Part of a small language model's weights: MLP 2304 squared ReLU, untied embeddings.
Each number is 128 + 32 x the weight over its row's rms, rounded and kept within 0 to 255. Layers, rows and columns count from 0. Numbers have three digits each. The size before them is the row's rms in percent of the matrix's.

# layer 4 MLP up, 2304x576, rms 0.0424, rows 1873-1940, columns 0-95
094:117167105141089155108139153175126063146121114087031088140037121141113086154095130143134145151130132157094129124196089103126183109052184146156111146102118182122079102125106139191135148093141136112070082134116128139111097093185070080119118108113158072165057137160089112081143100129126079153
098:081133113120095117094099100152117111127133182136153103080107146165095180121140145117113134116155117118118154104152094074118119115112127160117112177103104173152088149144115115093149150138128102171156150113104078097121154133130158085102155141179147151132119181169111184098135109112119146160
093:152127135143129183146139104127046099117134164148183101131081168148166102128147113083157146099142105090135140143130109143140096143097150139133169083113100102116131077168123119089146138137129169126138083066110152160138082135160133056140088174090171104171098139124085100125151111146185144150
102:146100119158166076095146133134144047177080161073082074123109116130141129132117125109088142143110137114117097146113160163108137194183089073212131080136106155157069184099116111162136105116085152055141099115166128091112181049065144077145140127111141126097116119162163084120078068166093089105
092:122112111087110107109156130155139119060132059132122144168147104141119103164128134069151082192149150146126073066153162193104155122115125148139134165143112153127136129155131158164117081123140137086127160063125103107137089140162109142183135170059152125101128162119082153088097166142189076115
095:143121108149144090117132097134113094078065145113157178134102137125081103160100048076117077147154169097119130130095111108121134128139149147164117129101167168132083106162119162131085159137095113102113114094143161157099159092175139103125089078173174102074134128099167124089113139142119069159
118:107144050116148157172090145102143095128112141099079118073115136137107125104151106115108131176143094108167191095136146117172115091092147133138204146099128182119071180111132072127103135147103140122140201046169146123173152075125149091212181123116168072158146115201131157155079110178117115115
115:106083100157080156146120184136112055120130145108114143120110162129145064175132089125116144126074138158086145102149143116185173112098101156156165127163189207150140107151115119086122089157165100127159128153144178102169152132099162118169132114092159154159111137142144188149160095183123136126
090:185117081110177160093142107129101119064152107077093113116158176118127086130178117072109122139195143187118102155177124143064094111124125147157152100101093130142112116144159094109106075139154108142201142098139135150135105093137113079169127153124139173107114115142165104124122068124165129077
103:147126089155129126112084152174093149074092151134114176175119140119094145118165084153147161070140122114172082130152109107125166116171147127145127107127123151130119098122097112119097131184108132142122142138137143115129133147108087103123176129142155125137115087126104148122156128127075126056
105:121106093178095118133155123138110095101097065158123162062140141132113129153077105159104084127074111093107098112141153141126148101079129101115129119177094146141150086110136099166155154089110139170104079081136093152137140110164064093223138115074096146092116152100158143134115146140077163127
103:183107107135094141089165104144144105103111124145063117148089116098085060162125131147097100095114124046107165095095129156147159171090142114155108162195126172127145082121126136069159058114184177119192151127124162128073168102161124110103089151118157113161135087156184128161095180142166149094
105:166165085104094080126103148097158127136140117179152087159153143151049121076121121135190112070090131064128134128158120111145162127088114128148174132148065219084174069068092092165053110113172145095140132099127181146155147149182081174112212188126219114170126120144141118150155145117114148043
087:165183115080118151093054108152093145173146106087159158127098176136114139201089130142073136149143139152116094110115163099135151133082121151180124144153157112144130178132091090128204138096194153102122142078125171121092094136124066125130107077175149123157121119117105139138152094108101112161
097:091134112164123098098116098096101083144153120120077150145101147171129076207118099160087100089174095159078100064100075132117169071146109117112115164105119174133136149175127068073134154114116017124129142091153200152168058124144067056131098104107151115137116109210130203060159165097118211069
101:151104115068155131173134159096064119106139167196133124173129109105147126159148136131084138136128183167111075078097059139143109148142139111112076105152194124145133167122143125103120112135066139065176143099111123146160145159114157169074149150075071082130161099049071150142118099114104093151
096:123124112160123193119087110111127068103089118132119119098161147128078171138141115120134137116140200107102081104139129107122190089128124137155150133073124224095146068154105140126120067128140119113141150105136160137169153100165116140169139163201112127135128104067173141129132154113120152119
113:153171109110123146092121127090131105097141118101151083155180164124112083150153090104130139162112116119115130123081135135187102118132126121160160103171091106060100081112159153155150141135110090136109189048148143060112100055095169141100107120096108120165152149098116247185090151146090140140
092:093123112131140092079118131134164103104148149215132099107162222100146133164137094109171114171117138173121151152124082170151149114136168102096145166162172112134131105095045149173169144156099097136121130142073134142123149019103144142130130155161142094109090107157133100146108098148067119124
101:156145093104121141117094134096120146122146142175080182113150101103150114127134108153064083156121111151112099108130136077178102149038126222130069195152133164099142128094153085091141128065118179118104126120092105117117088125119099113153126131088130088147158136049134133124157184079188156155
098:116135148104126080140106084094091062110144123114081094170137116117108098156066153129092105098143144085104106105133091093104180165132143140142169121196142159147103101079124111088163092113123128129117133126157073088129135136105113160133123095109144121117152119064121111103044067146180111115
103:121093110105154134133118187136090199102188102143095142078062153173116096117178114176138131158177139126075128144128140140065153130072139104135141097162131155094108194184121120082122120131139098139225194176132152121151150131120124123163197153101101113155178097155165162131149144158136104183
101:179099107102117109137186135129145062126036122153103089126089127097159147171132108042146142166102129108146124059103141121065133088130089117126113121095167117177074138155130121129112046150115136064155107120185159089073116080136120042162086108148170062115206080176169104131109197174178098160
100:127112114116089129133087069120084111195168141154058127106085131132086147143101129149163152154138151103115108107132136110155171140067138156186148175169141143115120154113090094150129104104156125096173125090087192109146134095130120082119169112142152124125147132187146187111186122140140178115
095:118148153130135047063100140144070147096154161133138187151143141114144174128142126132151092116127174083065127059095098146171104152129189105176156175134143126145122132171125086129177064087138083145075110157094159076119205157158110120137126155135183153122136111099112085126113099088083111125
096:110163119109143138087145049086085138130100165200118137145146178106128127180184094117174109176155121129059168163102106139145085081121150095094121162103114111098122117101111100135093136170103124156198099132127123109156110099056103166109114096121094149119176151116114158157085076089094145110
099:113145140117131146107139085132144070122166047157131134153061122148114085108097015167107115191165098163095127120141158097163126109151135137139128142154095105148090140126136133070096126136110113133112160124099162150162115092124149131121135103055098065135123171136165158179102147145108072160
094:100124132146062147098123126127105179118120145130138167081095071053147096137073087026137064146137180114119134126075136111111203184161189085097158163122138117134103130165143130113114121113188153092168141098148116156140129125106190084115081166145120114132155110090197156127161143130118119106
106:127156123146126107098151076093110136079121104085115152141126123091137123068155122102141144098113149125107158126136059095151145145130189125175122149126156135113129109109142101151099135158059107142062135121153150076128112112078124103179176185155185131172114181134105111100082123155128124115
094:123087127126152082143151127100086130114134173159118167139111181195097120190113129115150141136125158136118144123123153166152134099120160113153102139155137137109120096099090166112151077111137107072127115143101040104107159148150136097119146170114179132085156070066122121130099102136095108162
102:091087136139179112158132088122096127110103129115125123093104171119114126120110082126139116091197177148115142140103090121111137107064107088116156139110136191130144078110116093129084114192202108102162078152167126112168174091140151144132103191160153115113137086193132125119118130127090135103
107:081160096106161051130151105061157071073101128062135122091118150147098178122171109097161120151124163106091137106162193116102151149105154045175113153120138138131125091115100110112136142161143035077130192111186105119082116121169145124096099130152146119133076151062063154142123124159138094144
099:116133128133147125144097118158108101104085154118052110159150138137106128188127146142088129160182122141097109110115115114116155126143122108162129192131143138112130145155104114129110149148084114146111146126181138128219112101044113106078200151159153134101102103094133176049088123163100144132
104:157125139211154101102063114124061135178129136134127036135104125091141067163140137162135108084169115148160125136076131129118133096141154132129140136125174156086082136120158142043130119143122082091126093057142171110144108124099117140151142083151102146120164047123173199122090157103150101132
102:148127093107161025146201145129106143115094140126103150118151159156132144122129105151186164111128112137083092147137088098106121216165140157108203108115152171094134106054091153127166155142130131143138120141115039098116173093069143161154105095090135104129119111104102121100095216178139108109
109:132082102084161111166151156131116115164145179162100140135148114171124092124109098164094100124192180137083106109116125128118142076109181134128154163108175150105105090106133116095152130178111087118134166121175156102165126091176105124147145183076138118139144128065103137129137079172155071129
091:130131130123164174120126068146102133148073168167079133139113131115156097164137159097221142132156113165127090060172125197130092140165137111170095107130108108145175101133133111086125150157137145160193118141180107126154158121047122150121186148126118115137135084123170160132129152140071137197
103:209103108171142151148154049138101053111125156123068198109151067108076107159073067138117100148132093098116069081148116126143159134108105144134139114125096143159153088166121109132154150148149149076186095143110122128136128090093107117137160191131152104101125129089114156107143121190145126172
109:126111129142126142063122106116074116134161112192121129074140118108095146124147136150145151116094131137106134119131160100115106157160124088173177117152110132144192130108224098119089099122162061102149099135060142146152169090074151133133145204152130127119124031102133140155165145163130117103
102:158130111110130152096120121100133144110090125184133099137132194171080149127114136138108090144129121083148080095077130134147080098141122091103142098098130172107109128123142144150137153154106131144123143059072174143134106102103132154150117186138120050158170156172125185144173152036062121142
096:181182113146106097118087153167200079096112125126073094118097114118104144107150148146162135153126131114062138150107079145076163201094104073205115124196147178156139139167094201148180097102154083115157053113134091092156140146140146117128131136175105149128160089199102151125192161114136151119
098:066094104151125047142103084154070115146090188200126162144120149128120106138100128102107107085140098114125137116105039148150219171123179159108128190130172103134130175125144102125164120138165116089135145104133085127133137160080115075157139101228116140090132076117112155136153122176105084114
095:222113129133104123083215112096154184083160135060128147122115138153119174189144101105150114139100166123108091089098156165114159157132100126109093150130160145128120059096165181110091152156154112156104117126132173107117114142203106118124149093135172120121197063139140136108160107127137112148
109:145120081152132180178096097069098147050137129121121110074146159149121138110175119145044126128146142120072134162111167137134149126102128114101136120164099124163126123137108135109117111113132144122115109146147106132193103105143070065136106159125101117161114148136061178112158126145140132151
087:090091109148146043080138129102116178106161151095071175098123114131150105154082121122136056175116147112124108106048114151159148137105133137135085165130089118115118132132118084165082110112056121171128097115150128165139197128123075080127101099160208101124151168127086131170095122102094111147
105:125114135171195092090116102076164133133138181112031136174089128107172103090136143126079103152122090163136092094167123136145108153146097152138111174127090168132138171157120089095101116179137132176105086111132146137118141105192107121130117127093098139108100140181109137184133177157161116108
101:105122121145145107108104125143108124054149129118141142079154098073161126155062116142152172107176138103146159080106100143124181181142187089159134144113116118158084153155159134157141133148089130112122139141166181080217146122142127084108141068198122159121177094173145126085116142101162131155
105:159166103148174110086135110115050074103104140113075151085161147160136139114141124163177082161113146094110110103105160152129098156111212064094121121110142134157085094157189063183036065111094071097095109139113095114141154130149123137139152169203188097075135138165125146161089160110090075098
087:151105121113109162151174154155147164171137192171080168137156199068147160146177122169123131150105134080130226146047111171119159141149102124086130083133177134144115141129150104138085093196112124142154150169157168122100128088123090144115108154161159144163158093106082094135142120139108149145
102:142112081132129171143115102097083160060090101137171095119074071129117135085152092119124173172042144122077110133131112120129106164173150104162141095152135150135156096112082068119120160104136158156103121120145080108115134147116171138126159124147131127070096094073144120129080146159118102169
089:152117145150094135061116070093142117111174143106091111131153126102113152142109135108111116073120121096078116088071155120113147169141168097139160098157160113108146124118106062171050090138142110177097134171160104121113113133093156149126145104115136152079081120098134117130152162157120160120
109:171158042200119154158108092158148165132115072165090108099076134163071135115141113137127167145108141109094184149161126134172144137180130145151178160126132228165160132135101156106143111158082153155123095138093117147139150113095114152239108112108109117156109145078086133097125104071118140070
103:146105148076171113112152148084091090092095172163132142088075098102155119112112149062115096153119152100120151129070134129146178135224175078115150094148203099070093118128096119167156100174081158080110139137095087125182110102112139128181124114101118115110152135176133155123150128135102039109
104:204115115099124106148180130198087136158135122168103185053153102172093170121126139131082058127148201138123086069176120116109114176096140088143162168165118129125141133106105202152108113149140125119131115185176108149074198060097163125119106134143151071142113153113098124104158132107163127096
092:175178110166187115145112175106111088143108147122132076179169160143114164121102096110137130155127101106135092099079081102120101151069098125157054129119130151163084105096130150152159123133119093139099122101202142089141127129122173102197159070135121179152162126106123153078085112094134134113
098:090064110140168060145096071146162140177123164109112144105159158170153137086108102105169106088138185089127134095159111098135127126094203153080064142123162107157112117127113089206170122135160116106161187128191110100092140112090195131121122150140162039105118098151113127165184176142132085150
091:122129151169164080124170127124057153169115095136138117137168126098115117182099072103043076156095115155107167105136127107138173068104140145167070154125186101119093176140128110135076155150155105091135088059089165095092087130106063082150137143156171137165110083113114161134135088083110167114
091:191103104110128182127131162152053139081163101167155073133145094166103176191107077111137119112160108146108177129080187085143143186137129048188068109187170200149120085118141085106121111138113101077145117098130120113145115154130106125196114154136147111167110123112137087116088078125151119139
094:150073130115186083075095102125126126148123154111077138130144111162130146071137067150119097131132188147144099115161127159121149097101150132112143221133163099137143127125146119137144134168137102104099186026069187097094100097090154118183185124093115040174134168072159150091129136177106151092
113:151099124146117135128145070161115142148203170115089089078136141171112116160111168167170126128132185143124146085138136111154134173142170094098151126147177127149163143121162087135084097153117139199130122107169147098119145102075095100188126164142147138095104096092098140114126167117124110131
110:146096118136152103033228111146130125121103148196109133100112136122164106078028108082105138085135175078115130136140143165112214134165183062113117146138147109099105137099141074174097138184083120107144103134133136089087157147142110136089118105171127125125195131195163146143145150170083190118
097:131098118180104137119146090097162113121081137127087138130182140128125154167112130119175101156161114129100127092166085074078127153086161138175155091086115146139061127129106124153109148155137105139086059174112104132175117125133045106095164110092136073153063166164127177063099111185102086060
084:171119122167070116084133108134191174166077142076121166102120159097051102129122109139151130109124110119125177134054153150091140158135135141134179132145129115107133103138159096182135158142090186142164080149133104106148158078159149085124124123078128095135170129137056168101126122175136105101
111:129118112105139162148131168111142062068103095072119145095067169135078106169130098112119091161124117101118159121211169188123172136132153143101147150120114128069138129102146117066137137165107183117180119106132114153093143082067185137104151162124053112172157118177143117145065185106161108112
105:088146109124120144144130170141172143114160110106119144129139083109153141097131171153161099108125133162136164136140151104109152133121118104131087104167175084086110129127194069088060124148133186161124101151134128135178126154100174085126120180102100099136109122158162080117121154129162124144
097:101136103111141153096127124082098115135145098069150127117154150128074119114162158150081167113157115103063102099158153149040146138152113122136141087118103154108106143125091101134082088118186067110087116122074224147093067110093137077116227103151195116107095136176143184097151129137107156142
103:157129120185168141110079101134131145132115128105105123170158139174082162104123149152125079132199126104092122086114091116096134140158146084152117161176136147166062156157155141101144062177167092096116158108125184151175107091112175077160189146229129075168137086113058169136140119126138115114
093:161099129161126135149081130153114116181154097114144201087145140142164104117131227133136086098142126173103090131121158089123129115113093090145165122169076140134104072165144125132136120126147038121108145134107110078167164153112113086132169104113175155098136136060073165102105114205178149146